From a checkpoint of a small transformer trained on Wikipedia.
Training: a variant of Muon for these matrices, 6563 steps.
Each number is 128 + 24 x the weight over its row's rms, rounded and kept within 0 to 255. Layers, rows and columns count from 0. The size above them is the row's rms in percent of the matrix's.

# layer 4 MLP down (transposed), 256x64, rms 0.0598, rows 76-128, columns 0-63
size [119 127 106 104  99 116  97  87 103  86  91  99  95  93  93  87 101  78  90  87  94  84  89  87  99  97  96  99  92  90  95  93  96 106  99  95 104  89 102  97 112 111  96 110  86 100  97  97 108 111  86 101  86]
[[134 101 109 133 122 103 116 146  79 136 171 142 128 125 169 130 166 108 118  94 176 101 138 147 103 120 159 133 134 118 154 164 111  94 152 135 103 165 133 122 183  91 169 140 120 141 146 119 100 158 107 111  92 154 111 130 112 134 121 111 140 127  86 127]
 [ 94 139 164 125 161 122 150 125 123 118 149 124 150 112 120 115 121 118 124 149 107 111 143 125 174 141 175  91 161 122  87 120 139 143 117 148 166 151 133  79 102 136 129 145 161 116  94  63 126  81 100 123 145 134 118 122 163 117  91 147 135 156 114 145]
 [182 113 131 150 142 150  96 164 144 116 124 102 135 147 128 105 109 141 137  98 153 112 161 149  97 135 168 140 143 111 110  61 125 116 136 101 163 123  81 115 113 132 102 119 115 133 160 112 119 126 156 110 126 106 115 156 144 103 161 137 127 171  78 146]
 [120 119  58 127 105  67 106 117 121  99  98 136 136 110 119 142 135 138 100 141 103 107 154 105 130 139 147 133 109  94 138 178 111 116 171 148 131 143 121  92 150 118 164 154 104 141 126 133 137 140 133 139 123 115 115 151 137 164 127 184 134 175 116 155]
 [119 115 151 141  98 100 157 155 118 139 123 102 132 163 146 128 120 104  73 159 111  95 149 119 151 142 162 201 141 111 152  98 106  81 142 134 126 143  94 164 105 154 124 120 147 108 151 126 146 118  96 116 164 124  96 147 131 125 143 106 120 126  93 118]
 [123 127 112 178 128 144 148 117 121 101 177  73 157 172 113 137 159 195 115 121 130 114 135 125 119  94 154 106 144 159 121 125 114  70 144 133 126 143 125 122 131 131 119 147  93 115 126 140 152 143 139 105 130 114 155 105 150 132  71 158 113 122 107 124]
 [130 123 141 118 149 122 135 166 137  99 156 118 111 127 143 115 114 137 148 120 112 163 127 146 108 184 111 110 120 140 109 164  92 100 163 127  99 130 104 147 121 134 143 118 119  88 108 140 140 169  72 161 107 119 133 105 119  91 202 125 109 120  94 117]
 [178 159 165 132 127 118 139 108 127 147 142 138  92 109 145 108 115 125  78 160 107 138 109 147 154 153  78 150 142 142 164 119 133 127 164 151 154 150 130 137 123 147 122  79  91  94 128 115 115 136 111 140 150  86 135 136 110 118 134  82  99 127 174 114]
 [139 121 123 105 144 159  83 110 131 156  98 151 137 141 131 111 163 119 158 114 157 105 126 137 117 129 159  93 140 146 122  69  91 126 120 133 132  96 157 125 147 138 115  74 148  82  64 123 146 136 137 130 145 149 150 130 137 124 141  99 173 160 126 142]
 [141 113 118 101 111 148 156 121 146 157 158 132 133 105 107 159  93 103 136  99 135 112  75 115  98 145  83 153 102 105 103 145 103 143 134 105 129 114 121 116 128 137 150 159 106 120 154 164 111 133 116 137 207 178 140 134 117 163 151 147 106 133 139 127]
 [155 131  98 144 118 128 168 110 167 141 108 127 109 156 131 153 172 110  94  68 100 131 124 137 123 157 127 125 148 117 140 122 131 162 124  99 140 151 107 139 145 132  83 109 113  85 115 100 157 149 122  99 111 167 147 155 147  67 122 136 123 107 159 129]
 [144 125 112 109 104 151 182  94 121 116 123 129 139 165 112 112 168  87 118 122 139 132 121 180 190 140 121 144 128 143 150 118 104 115 135 121 132 162  85 112 165 119 164  95 106 154 116 134 127 124  89 131 151 108 141 105 134 147 125 149  86 147 101 159]
 [163 110 120 132 151 138 155 121 137 118 187 139  95 108 127 103 127 103 134 134 117 180  96  91 145 150 121 137 101 166 162 190 149 130 155 141 123 117 124  93 157 144 121 120 104  80 129 118 123 112 114 144 115 129 133 121 155  91 131 112 102  79 152 134]
 [129 118 144 117 111 119 121 127 112 153 102 119  93 138 167 140  97 133 123 123 102 151 105 154 142 179 150  94 107 147  83 116 112 136 117 114 147 163 166 138 141  92 144 134 119  96 132 138 180 148  90 186 129 146  87 105 123 151  90 148 120 133 123  98]
 [121 114 108 114 115 134 151 134 121  92 162 135 130 103  65 171 112  97 118 115 144  86 132  78 158 117 117  96 136 120 157 121 106 114 147 163 119 134  96 133 109  87 112 126 113 119 130 171 183 147 155 152 141 160 147 145 134 135 112 129 103 125 163 150]
 [127 110 146 115 129 170 121 125 140 110 138 120 171 178  98 123  72 131 142 127 120 122 133 130 130 166 142 122 147 148  89 107 116 119 165 118 180  80 136 122 124 114 112  72 100 108 147 103 160 122 162 171 130 143 157 142 148 126 103 133 110 133 129  93]
 [140 150 136 162 150 140 108 155 133 144  97 124 127  97  96  95 121 131 186 134 172 111 147 134 111 138  98  96 103 117 117  92 148 123 178  97 149 138 138 168 123 139  93 131  98 110 135 147 106  76 179 139 112 140 134 146  93 138 121 146 137 122 116 103]
 [176 137 136 126  98 115  93  97 110 154 122  91 152 166 104 112 133 130 144 121 111 105 174 142 129 145 138 118 125 127 101 141 202 152 153  72 130 133 145 155 123 142 137 149  96  93 144 102 149 127 105 115 146 140 145 151 116  96 144 149 113  88 142 131]
 [134 115 172 121 123 196 145 155 164 114 128  90 129 161 133 132 111 131 145 178  84 137 123 139 120 123 110  72 117 128  85 141 145 116 143 108 167 113 144 135 105 112  92  88 151 108 142 138 125  93  86 164 129 131 131 124 149 122 132 126 149 134 154 125]
 [115 151 161 169 118 109 141 166 127 107 107 147 149 129 137 130 126  96  91 130 129 136 179 117 132 104 124  72 115 100 120 139 136 129 145 120 100 129 126 131 161 127 167 157 126 140  79 148 142 187  65 139 147 143 114 116 104 121 107 119 104 157 134 101]
 [150 103 133 110 120 139 107 182 117  94 132  83 132 164 111 110  85 108 127 109 109 130 125 121 128 159 100 149 170 166 108 108 137 121 168  99 148 102 116 146 149 166 129 123 160 108 106 153 165 120 179 115 144 154 137 116  95 116 122 106 148  91 130 129]
 [161 127 171 124  96 122 164 138 129 129 111 138 120 148 121 142 146 123 133 109 162 117 147 141 110 151 103 119  89 111 140 193 122  93 132  81 147  94 112 128 109 136 171 140 122 119 104  71 182 100  96 114 129 117 126 104 120 106 142 120 160 147 131 153]
 [ 94 145 123 105  94 121  82 143 148  94 135 177 171 124  69 146  88 109 150 110 115 121 146 153 157 207 102 110 139 132 108 111 109 130 164 115 133 128 137 141 146 150 122 146 135  98 145 149  99 120 147 117 121 115 125 135 115 154 134 111 118 110 134 152]
 [ 97 128 148 141  97 169 153 163 137 133  81 143 132 118  87  97 103 150 100 119 135 143 161 144 156 162  84  79  95 146 161 138 118 140 157 129 144 141  80 118 123 101 154 128 109 151 153 104 134 136 137 139 128 137 121 146 118 149  84  95 145 161 126 115]
 [130 146 102 154 115 120 118 142 119 120 129 134 143 154 114 152 130 128 136 119  73 103 107 145 174 149 132  84 143 162 113 111 104  92 130 125 179 174 104  90  98  67 119 111 148 117 107 156 131  99 114 136 165 146 123 168 127 139 148 133 128 103 158 130]
 [109 103  81 161 132 171 130  91 182 128 147 141 124  97 134 128 117 126 146 141 143  96 157 127 178 103 118 108 115 143  89  95 100 105  83 162 133 145 123 105 132 104 150 124 158 122 125 152 113 137  94 143 116 124 112 132 146 112 146  98 114 136 159 177]
 [127  82 111  97 137 136 150 142 150 135 153  99 108 116 127 103 163 114 126 134 117 106 122  78 112 107 151 158 113 104 125 199 140  78 124 127 142 110 139 126 100 101 152 120  59 137 143 128 156 117 140 135 146 157 150 134 148 150 107 158  96 135 131 116]
 [110 135 160 147 143 167 150 135 107 136 101 135 135 161 147 116 129  56  95 109 106 142  94 149 139 165  87  90 134 146 108 128 142 131 139 136 120 110 134 150 130 119 119 129 130 112 157 109  91 156 108  68 149 129 140 149 141 192 103 111 125 141 128 117]
 [115 117 135 143 139 185 152 132  89  92 143  94 145 156 124  93 147 200 123 134 115  97 123 150 123 164 100 110 144 127 122 132 125 103 155 134 122 106 102 107 190 142  88 138 121 151 151 126 127 149 105 103 120  95 140 129 138 137 125  86 127 130 155 144]
 [119 133 119 125 133 133 133 134 119  89 148 158 142 162  71 116 130 107 138  57 179 139 135 139 142 132 110 131 139 133  44 116 123 134 137 110 147 131 150 139 137 120 126 102 123  74 148 124 140 137 130 131 175 120 153 164  93 145 148 121 139 138 118 122]
 [133 122 171 143 106  83 130 166 147 136 175 164 113 113 114 164 134 117 122 136 107 177 112 129 154 111 109 110  84 124 147 143  69 125 122 112 140 134 113  94 139 153  82 165 124 111 128 112 141 126 105 100 153 146 126 122 171 137 136 101  97 131 155 143]
 [165 109 118 179 104 109 144 167 121 133 127 107 111 144 135 115  94 111 112 146 121 138 137 145 112 172 173 113  99 161 100 113  97 175 118 104  76 159 132 163 115 145 121 110 114 113 135  86 127 124 121 121 157 173 161 154 120 119 118 113 150 117 121  98]
 [101 148  99 119  86 150 137 136 131 117 136  97 145 160 117 156 116 164 106 146 106 160 126 131 151 138 114 107 150 113  96 103  84 136 117 122 102 123 129  87 154  98 140 157 142 127 103 114 193 123 159 118 138 155 128 118 170  95 114 119 126  80 141 168]
 [ 83 135 120 125 112 175 116 110 149  98 111  91 143 102 140 132  99 107 113 196 113 124 118 141 104 155 144 113 121 131 179 160 150 124 158 153 128 141 174 114 128 100 136 135 141 135 141 128  98  84 115 135 186 112 129 103 129 128 112 144 119 137 101 160]
 [ 84 109 129 157 151 165 113 123 151  85 123 155 127 192  84 119 128  95 150 141 139 146 120 114 115 138 111 147 160 168 130 105  92  71 143 116 131 110 109 106 134 124 136 143 108 132 125 131 129 111 131 124 138 110 149 148 131 138 195 152 114 108 158 104]
 [139 100 117 143  63 130 114 124 114 111  89 122 128 163 105 124 133 165 141 135 127  98 112 124 162 159 128 126 134 100 124 102 112 110 199 131 144 163 163 119 100 122 106 127 112 139 157 120 161  96 158 104 139 166 115 162 138 163 138  98 122 125 155 146]
 [137 107 143 135 119 156 115 136 120 139 125 109 131 198 117 109 138  90 132 150 128 159 125 125 117 141 107  85 128 127 123 153 107 137 111  70  81 101 130 153 119 158 119 170 124 124 151 122 170 113 159 179 117 137 157  90 132 116  89 113 105 133 156 147]
 [123 131 136  89  58  96 150  83 129 119 147 152 123 137 113 130 112 122 133 100 110 117 126 124 156 160 137 130 177 168  79 110 128 113 130 130 113 127 167 121 135 144 176 122 123  98 126 123 184 115 112 125 140  98 152 160  93 162 128 135 128 133 153 113]
 [134 157 127 134 149 172 157 137 146  91 130 131 108 114 122 145 104 105 104 164 131 159 138  94 110 123 104  58  97 169 117 146 160 140 159 128 110 107 102 118 127  83 163 115 136  89 149 178 114 147 128 133 145 116 100 129 149 122 102 126 120 161 121 113]
 [137  94 147 127 117  98 141 116 153 132 131 174  91 125 138 106 134 110  81 136 130 112 170  78  89 132 117 136 122 133 112 118 130 143 131 115 137 146 147  86 118 127  95 168 120 132 150 117 120 110 185 141 108 117 144 145 139 140  73 163 151 115 120 188]
 [100 160  97  94 135 111 124 141 118 137 135 139 103 129 137 134 131 203 113 138 102 112 163 129 120 166 165 166 129  98 103 132 146 154 162 108 105 123 161 102 115  80 144 123 138 134 161  77 103 107 124 107 157 139 140 106 142 149 121 138 103  98 134 142]
 [103  88 123 129 106 138 123 128 145 156 116  74 114 121 148 102 156 121 115 141 117 149 163 127 158 137 103 154 141 153 173 107 158 102 140  97 109 136 120 140 110  95 132 108 191 166 116 146 158 107 141 152 115 146  84 162 117 123 130  93 145 163 114 132]
 [101 138  76 144 104 128 108 105 129 140  99 135  86 164 115 132 136 115 140  98 143 164 128 152 138 127 155 101 130 158  84 133  91 132 133 119 144 145 100 108 187 144 132 129 112 138 140 130 100 138  84 123 134 165 133 150 135 101  98 160 149 141 120 192]
 [116 168 115 141 110 158 140 117 142 107 116 162 150 106  93  90 122 152 157 161  99 123  93 109 128 151 144 133  88 170 131  74 149 133 126 111 122 139 117 123 113 149 182 160  85 156 168 140 127 130 150 134 125  80 123 105  95 115 126 116 111 129 139 115]
 [122 122 123 143 126 142 142 141 140 135 110 129 120 142 138 100 176 108 122  97 112 126 157 105 114 171 149 115 171 123  93  99 112 117 154 101 149  99 116 132 125 165 119  74 139 154 117 165  91 135 189 122 156 102 167 110 114 135 117 183 133 123 101 130]
 [123 130  87 120 119 102 144 143 121 142 124  85 153 146 150 131  72 128  81 161 124 136 137 124 109 139 112 130 123 155 144 135  78 116 181 148  99 151 103 110 147  90 130 120 145 123 110 116 146 137 149 115 123 133 114 161 174 141 171  65 132 152 134 128]
 [ 82 101 142 159  83 137 108 110 104 121 119 134 183 199 150 124 133 131 149 117 124 114 121 147  88 125 143 129 161 134 101 146  90 112 125 129 168 156 122 146  94  95 133 102 132 137 178 147 110 125 113 137 113 133 139 143  81 103 123 127 150 147 122 139]
 [133 120 113  78 129 155 109 119 112 186 109 125 106 151 152 118 121 161 135 146 101 129 148 101 127 126 113 138 157 139 115 105 121 144 118 129 101 111 102 145 140 152 146  97 164 123 131  98 127  96  98 173 108 163 187 174 110  83 122 167 122 115 120 128]
 [136 121 138 137 124 172 148 128 102 124 156 135 140  95 154 134 138 114  92 151 133 154 157 153  72  82 107 121 156 113  94 106 160 109 136 131 152 184  92 123 124 107 105 135 106 169 143 127  97 132 114 160 100 130 122 142 131 162 139 136 150 111  75 142]
 [155 119  97 106 117 137 126 128 129 104  67 142 184 131 181 128  97 127 125 170 159 121 144 127 145  85  78  93 144 123 107 117 120 171 160 129  97 122 119 143  88 152 116 146  90 127 117 139 141 142 121 142 140 113 137 117 123 129 116 164 149 142 163 140]
 [118 117 111 168 163 140 148 100  85  80 116 106 144 164 103 137 115 117 141 174  94 104 178 113 151 128 156 122 127 126 143  88 142 150 110 106 137 144 132  99 164 117 147 142  73 104 135 122 121 123 112 137 121 151 107 129 132 122 151 143 101  82 165 120]
 [171 150 119 114 118 100 145 124  96 101 160 120 172 108 142  95  97 106 162 155 120 135 109 123 129 143 121  85 139 129 102 120 120 149 128 138 123 107 137 134 148 149 170 110 100 120 132 114 130 100 128 161 124 169 124 122 175 134 193 109 115 142 124  66]
 [139 111 159  78  93 153 118 115 185  97 142  88 143 116 156 125 125 121 147 115 122 122 147 140 145 131  96  93 115 168 122 118 143 146 103 146 128 137 149 140 102 153 109 124  77 132 121  87 139  80 136 134 149 126 152 124 158 155 139 151 103 174 122  92]]
# layer 4 MLP up, 256x64, rms 0.249, rows 77-128, columns 0-63
size [110 102 106  96 107 103  93  94  97  94 105 102 103  96  85 100  80  88  98 101  91  98  94 102 100  98 104  95  89  94 102  97 100  99  97 102  91 103 106 101 101 100 104  90  95 103  99 107 111  95  98  82]
[[120 114 144 124 147 137 145 171 131 125 124 125 127 141 152 137 110  79 103  97 128 146 103 115 146 117 128 126 163 106 135 135 132  95 138 124 164 157 113 106  90 107  69 136 148 143  77 105 152 177  86 113 100 134 141 131 108 113 112 188 124 164 140 142]
 [ 78 125 168 146 102 133 125 143  83 120 150 118 119  79 108 131 122 188 191 131 102 125 117 119 140 142 134 120 125 111 164 134 126 145 142 157  74 145 120 135 123 116 108 128 114 151 132 127 145 138 139 172 101 144 146  75 135 134 132 165 122 103 122 107]
 [101 151 149 134 147 123  97 141 125 120 121  64 125 143 104 119 130 105 125 118 134 168  95 168 143 124  94 129 150 141 143 156 122 154 157 143 114 131 133  98 134 126  89 129 123 135 107 105 102 129 164  96 161 179 148 122 160  92 148 149 165  79 123  99]
 [146 130 164 154 177  96 113 157 136 116 137 141 122  87 142 116 125 126 161  74 126 115 112 142 110 110 122 139 133 171 128 114 134 178  71 133 107 111 125  91 150  95 152 100 112 120 119 123 188 140 135 116 108 158 102 133 148 132 145 152 112 125 164 120]
 [126 156 101 164 113 108 131 149 104 149 117  84 156 140 126 124 158 133 174 115 140 124 103 149 127 117 143 119 145 143 173  84 125 151 157 111 151 121 158  93 119 168 125 155  88 145 132 137  80 129 131 120 134  83 134  91 119 110 128 111 168  83 155 129]
 [116 145 116 145 146 112  76 109 142 130 127 111 156  68  77  88 149 121 135 138 184 138 131 157 117 130 148 107 118 124 128 123 137 134 145 154 155 140 121 160 161 111 128 121 133 151 134 113 138 150 114  55  98 115 137 162 131 142 100 108 154 159 103 114]
 [ 87 127 105  95 153 176 104 110  94 160 157 101 104 127 123 157 179 128 134 119 140 130 108  91 150 114 141 116 120 105  99 152 134 152  85 103 150 119 110 136 159 112 128  90 145 153 100 154 150 117 114 148  80 148 163 156 144 132 134 137 133 140  96 113]
 [ 75 146 122 120 167 128 143  91  92 111 131 129  90 120 129 159 192 137 108 123 124 128 132 160 148  96 160 157 145 101 120 124  96 104 147 182 116  89 146  81 109 134 128 138 119  94 109 144 148 122 106 123 141 138 150  99 141 145 126 153 126 159 144 118]
 [161 109 126 190 136 126 101 147 159 128 144 148  89 129 123 134 163 141 151 141 107 125 114  98  85 142 156 125 137 123 142 151 163  93 132 161 110 112  94 102 126  79 102 161 163 104 112 145  85 153 117 141 118 135  93 112 126 160 112 103 146 134 156 131]
 [123 101 149 114 140 111 144 119 131  94 121 141 105 114 130 151 104 164 134 188 159 124 144 127 130 135 136 154  60 127 142 146 101  79 142 139 108 137 135 129 130 107 174 140 137 164 118 105 158  98 135 124 161  93 112  92  88 131 154 149 118 148  88 120]
 [105 130 119 148 124 172 139 122 165 129 116 104 147 147  96 142 164 153 164 132 141  98 101 125 163  94 138 150 125 144 155 134 136 125 101 118  93 110 107  88 129 115  74 112 114 137 124 130 106 144 109 111 183 131 127 117 121 176 140 140 117 178  77 142]
 [139 135 114 173 172 128  96 162 128 133  76 177 160 130 145 145  78 110 123 133 137 104 129 113 140 131 110 147 107 112 144  85  87 134 147 122 109 128 143 125  92 152 142 131 155 123 144 152 136 147 135  82 112 136 163  89 130 112 146 139 133  99  76 136]
 [146 111 112 153 135 117 118 155 138 115 157 143 133 123 112 115 154  78 139 144  96 142 171 121  86 108 140 104 121  85 113 185 127 121 134 132 119 114 100 101 101 182 151 132 127 182 138 136  78 142 142  85 136 133 175 111 146 103 138 128 124 116 119 137]
 [128 130 120  91 137 121 124 122 129 122  97  92 132 144 164 109 158 112 108 121 101 147 120  95 153 128 216 162 128 125 108 136 175 114 105 127 164  90 148 151 144 154  86 134 106 170 165 116 126 139 130 100 124 110 134 118 112 101 136 135 144 102 125 103]
 [116 124 191  81  92 134 105 126 122 120 105 109 103 107 134 157 137 128 144  99 170 119 105 114 148 103 114 141 136 117 144 148 145 133 143 155 145 125  98 118 159 123 147 178 185 116 145  92 132 101 151 152 116 151  98 134 118 174 105 100 103 120 148 117]
 [128 146 158 123 107 121 142 103 115 110 139 137  89 115 121 148 154 138 142 113 149 151 138 111 189 146 144 115 139 109 126 131 109 153  77  91 142 130 140 109 150  88 137 167 113 145 138  81 102 162 133  74 109 179 130 147 153 123 124 129 108 135 170 101]
 [121 146 115 115 153 147 168 111 170  79 114 114 117 142 139 122 129 112 119 117 120 132 137 125  96 162 106 136 179  90 132 112 142 133  53 157 156 104 140 143 122 101 155 139 150 103  94 172 135 140 180 154 119 122  98 114 127 121 116  96 114 117 126 128]
 [118 113  93 176 166  87 161 135 137 107 113  96 114 125 126 100 122 150 123 145 101 101  94 186 180 105 132  97 140 122 158 130 105 130 160 153 158 110 131  97 133 134 143 146 106 128  99 131 120 153 139 124 119 120 157 173 125 127 143 134  77 140 153 130]
 [141 135 106 143 134 130 143 115 126 128 124 146 133 111 123  91 118 120 109 127 104  93  52 165  98 143 170 166 148 123 112 139 130 127 131 185 138 168 130 125 109  94 106 127 134 128 171 136 130 125 136  75 117  91 111 134 143 165 147 104 177 128 132 141]
 [145  96 125 104 149 140 115 124  88 122  97  99 135  97 167 161 125 111 152  99 133 106  97 132 153 160 118 125 134 138 129 148 139  87 131 157 147 146 124 134 153 141 133 124 198 112 114 141 159 116 183 149  98 123 112  87  85 165 114 120 112 104 119 119]
 [129  86 156 103 171 108 154 127 128 160 112 161 143 134 133  94 146 141 133  99 162 163 144 164 154 157  96 113 120 119 194 154  97 131 153  88 112  92 139 132 121 139 129 122 102 104 110 145 137 143 125  98  99  96 121 101 119 116 142 107 139 143  89 118]
 [134 133  94 152 136  78 150 114 142  49 169 119  96 134 140 171 119 125 113 149 149 131 128 136 118  85 132 113 145 140 133 115 143 145 123 140 125 125  94  89 160 104 158 134 151 113 139 102 151 160 132 145 114 115 122 112 131 174 133 140 106 163 135  78]
 [109 130 164 132 120 127 139 122 120  96 188 161  94 121 102 121 150 128 119 122 164 112 111 126 109 106 143 167 175 110  89 163 136 134 101 103 139 105 150 111 133  78 145 160 116 139 140 114 118  99 139  98 162 113 163  95 145 123 150 153 124  83 130 151]
 [129 154  90  92 140 109 143 100 172  70 111 116 125 118 115 137  94 166 142 150 137 165 103 130 128 147 115 183 121 133 132 163 164 154 116 118 104 104 151 160 128 153 128 148 108 135 116 147 118 117 140 105  73 130 156 117 106  90 110 121 148 144 134  94]
 [122 112 122 126 147 166 131 146 155 103 150 121 121  97 141 112 133 132 110 130 163 108 142 151 156 157 126 162 121 109 176 147  89 127 140 160 119  79 119 137 145  77 133 135 125 158 154 121 108 164 132 105 131 133 121 123 125 160  51 124  80 147 118 104]
 [ 96 128 121 107 162  76 174 110 146 143  82  85  99 144 150 104 102 101 137 107 119 126 115 132 112 128  89 121 127 145 171 127 118 166 142 149 141 120 145 100  98 133 123 144 158 165 121 137 107  97 137 142 146 139 146 129 124 101 121 136 101 200 127 128]
 [111 143 129 106 130 140 154  96 151 152 134 130 106 118 148 156 101 141  94 114 111 149 121 115  91  95 195 131 125 138  83  88 143 164 137 177 110 162 108 139 135 144 135 137 135 135 106 172 165  93 111 141 121 146 106 111  91 138 118 143 103 141  90 132]
 [162 167 155 117 138 152 140 118 105 108  97 113 137  96 118 106 123  95 102 129 132 138 111 173 161 185 112  89 118 123 140 139 109 125 128 100 136 163 107 163 131 140 156 187 126 140 114 113 129 105 147  88 113 113 133 111 164 128 162  99 117 132 115  86]
 [113 113 134 171 138 150 131 113 135 106 137 151 144 121 163 127 109 123 118 147 149 135 111 112  97 100 127  98 155 101 134 177 162 110 169 139 170 164 108 105  95 143 100 111 173  77  91 119 144 123  97 144 118 102  99 111 136 162 162 155 115 136 132 119]
 [135  91 119 137 142 115 130 115 164 134 104  93  80 145 106 181 150 139 162 122 163 143 131 101 129 145 174 140 115 100 115  91 142 136  97 129 157  98 116  75 132 148 107 115 129 149 113 133 120 136 139 143 179  89 121 130 143 109 163 149 129 133  96  93]
 [ 99 115 150  91 173 146 121 159 141 139 146 120 116  79 105  98 115 190 121 156 123 152 101 119 154 170 126 176 143 116 103 115 108 192 144 141 118 122 144 127 101 111 115  77 121 128 131 144 120 145 113 145 138 135 110 113 118 159 135 114 110 116 101 147]
 [158 119 126 104 155 130  92 158 150 120 128 121  96  99 145 114 133 101 148 141 113 127 111 144 121 130 114 116  89  90 134 146 180 148 159 126 156 121  91 140 138 158 105 116 147  82 161 165 122 137 128 140  84 101 161 144  78 119 163 130 106 160 102 110]
 [112 146 126 126 140  92 117 145 123 134 132 120 149 141 183 110 130 131 131 131  82 133 116 183 112 125 126 126 115 118 138 173 128 139 137 111 154 132  86 104 140 109 137 149 151  92  98  90 115 138 101 115 141 187 143 102 106 171  93 167 103 119 150 170]
 [134 108 143 152 113 129 125 135 180 107 136 147 152 161 135 141 119 132 140 159 128 103 129 114 134 125 143 157 144 170 160 131 154 100  96 125 121 136  51 130 147 139 138 126 150 156  88 117 134 126 105 123 145 122 151  91 121 153 103 147  79 129  77  82]
 [126 111 143 112  88 117 110 104 145 146 125 120 152 144 164 102 121 151 102 156 133  93 110 104 125 170 141 146 144 102 159  82 116 141 111 145 127 130 166  80 132 149 132 187 107 138 156  84 169 131 120 125 165 130 106 114 118 137 127 129 151  80 128  99]
 [ 66  96 124 109 144 115 152 126 168 105 141 115 110 119  88 106 150 111 140 130 156 112  78 173 141  92 168 133 114 124 136 136 126 134 129 148 125 159 146 139 135 167 139 105  72 157 140 149  92  92 109 125 158  97 121 144 132 161 145 131 137 139 114 114]
 [148 139 136 145 140 111  88 127 123 106 122 136 120 157 136 168 110  92 172 146 112 152  89  85  84 125 103 128 148 100 153 167 112 137 187 142 108 163 138 129 130 106 114 141 119 177 108  92 131 139 102 101 133 113 139 141 140 151 109 110 101 143 106  94]
 [ 90 101 139 139 134 127 100 155 124 143 134 144 141 151 125  83 114 115 119 134 105 106 104 163 112 117 133 198 130 123 168 108 104 122 109 134 138 127 120 132 131 178 102 151 124 154 142  78  88 129 134 150  90 107 166 138 141  99 164 143 133 119 177 126]
 [127 166 142  92 132  94 124 144 128  72 128 165 150 106 168 141 141 145 119 155 128 123 108 147 136 133  82 112 117 147 137 109 146 106 105 185 131 109 110 111 111 110 140 129  82 128 109 104 122 148 146 100 123 100 130 101 104 169 160 183 158 132 133 122]
 [141 114 139 128 130  93 170 101 149 120 125 122 114 137 153  86  85 135  78 137 131 150 139 130 126 109 113  99 134 142 164 177 181 150 149 129  86 139 109  93 132 148 139 131  89 157  80  80 118 159 143 126 137 125 135 120 134 165 123 134 150 121 126 152]
 [ 85  92 145 127 130 117 161 123 160 153 114 114 121 128 163 135 175 106  99 113 122 112 146 123 122 129 133 150 135  94 113 176 171 129 162 113 122 134 149 149 128 127 162 130 141  98 131 179 113  95  91 113 143  92  95 117 114  84 143 143 128 143  82 110]
 [150 129 135 136 139 131 170 133 105  90 141  98 156 140 157  83  79 104 112 130 135 112 152 150 111 123 102 118 136 124 130 151 105 146 138 170  84 161 127 108 126  96 135 151 161 160 173 115 140 159 122 109  88 111 153 131  96  97 138 129 116  89 114  92]
 [143 128 139 115 135 143 117 122 137 101 147 118 148 123  87 161 138 158 166 154 113 177 102 153 147  87 146 121  85 141 150 169 126 120 111  91 106 129 129 141  98  86 133 173 115 114 128 118 133 171  90 150 111 124 109 123 133 172 150 106  89 127 161 119]
 [130 167 125 161 148 129 104 110 103 114 112 100  99 114 140 106 106  91 130 171 118 131 104 142 171 154 132 102 136 123 166 134 144 128 175 134 122 117 168  79 127 100 141  84 144 169 133 155 121  98 142 165 156 116 123  90  94 109 160 128 146 122 132 120]
 [ 43 164  81 131 110  95 108 140 102 161  96 108 110 116 159 121 152 104 114 152  98 132 127 126 156 145 121  98 153 126 144 137 132 128 125 149 140 130 109 128 139 121 111 153 127 146 118 115 134 145 124 176 163 134 111 145 176 128 100  90 162 134 104 141]
 [113  90 143 170 107  78 143 113 140 114 121 152 143 123 129 151 109 124 109 129 101 135 132 138 167 127 147 136 135 117 117 150 119 130 151 193 148 116 135 144 113 131 141 119 199 126 109 144 113 108  88 112 139 143 143 119 129 107 121 171 100 138 109  55]
 [ 65 156 117 116 119 159 140 122 115 131 128 101  84 132 156 114  87 154 113 116 143 154 115 153 117 135 130 134 164 148 117  97 120 121  89 117 159 154 154 135 124 131 148 130 129 156 122 139 140 178 126 117  89 122 140 141 165 123 103  80 122  69 148  95]
 [125 159  98 115 159 108 127 126 143 156 142 124  86 160  79 101 150 105 100 140  98 149 106 105 140 179 128 135 155 126 144 148 126 140 107  82  89 149 158 141  92 128 157 156 145 107 125 166 138 143 119 156  90 135 112 122 145 117 122 114 152  84 151 118]
 [138 128 158 130  84 135 174 123 116 104 169 160 152 118 151 105 141  93 104 163 136 148  85 116 117 110 163 137 124  77  78 134 135 132 115 119 146 123 164  99 145 118 152 141 102 174  99 145 130 125 109 151 120 115 143  75 130 108 129 161 131 124 144 146]
 [115 143 125 120 124 118 150 105 191 151 117 129 147 153 152 152 108 110 148 105 132  98 126 156 136 119 118 127 128 143 112 111 138 112  90 144 140 145  92 189 145 139 141 111 136 141 109 130 105  95 129 149 170 155 139  95 112 133  79 131  79 137  91  74]
 [ 98  95 139 149 142 160 105 130 153 160 104 111 133 165 136 112 164 134  88  86 179 118 107 101 117 150 132 145 169 110 129 134 117 113 185 133  98 149 136  90 134 138 112 141 117 129 130 161  83 135  80 121 153 100 112  96 152 136 113 141 119 140 116 131]
 [109 153 125 177 175 109 111  92 130 126  97 141 168 124  81 114 139 132 116  87 115 100  83 112 145 137 177 135 128 127 134 126 141 121 152 134 133 148 139  91 172 123 149 123 110 106 113 145 114 157 129  89 101 126 120 168 146 105 133 162 152  89 113 151]]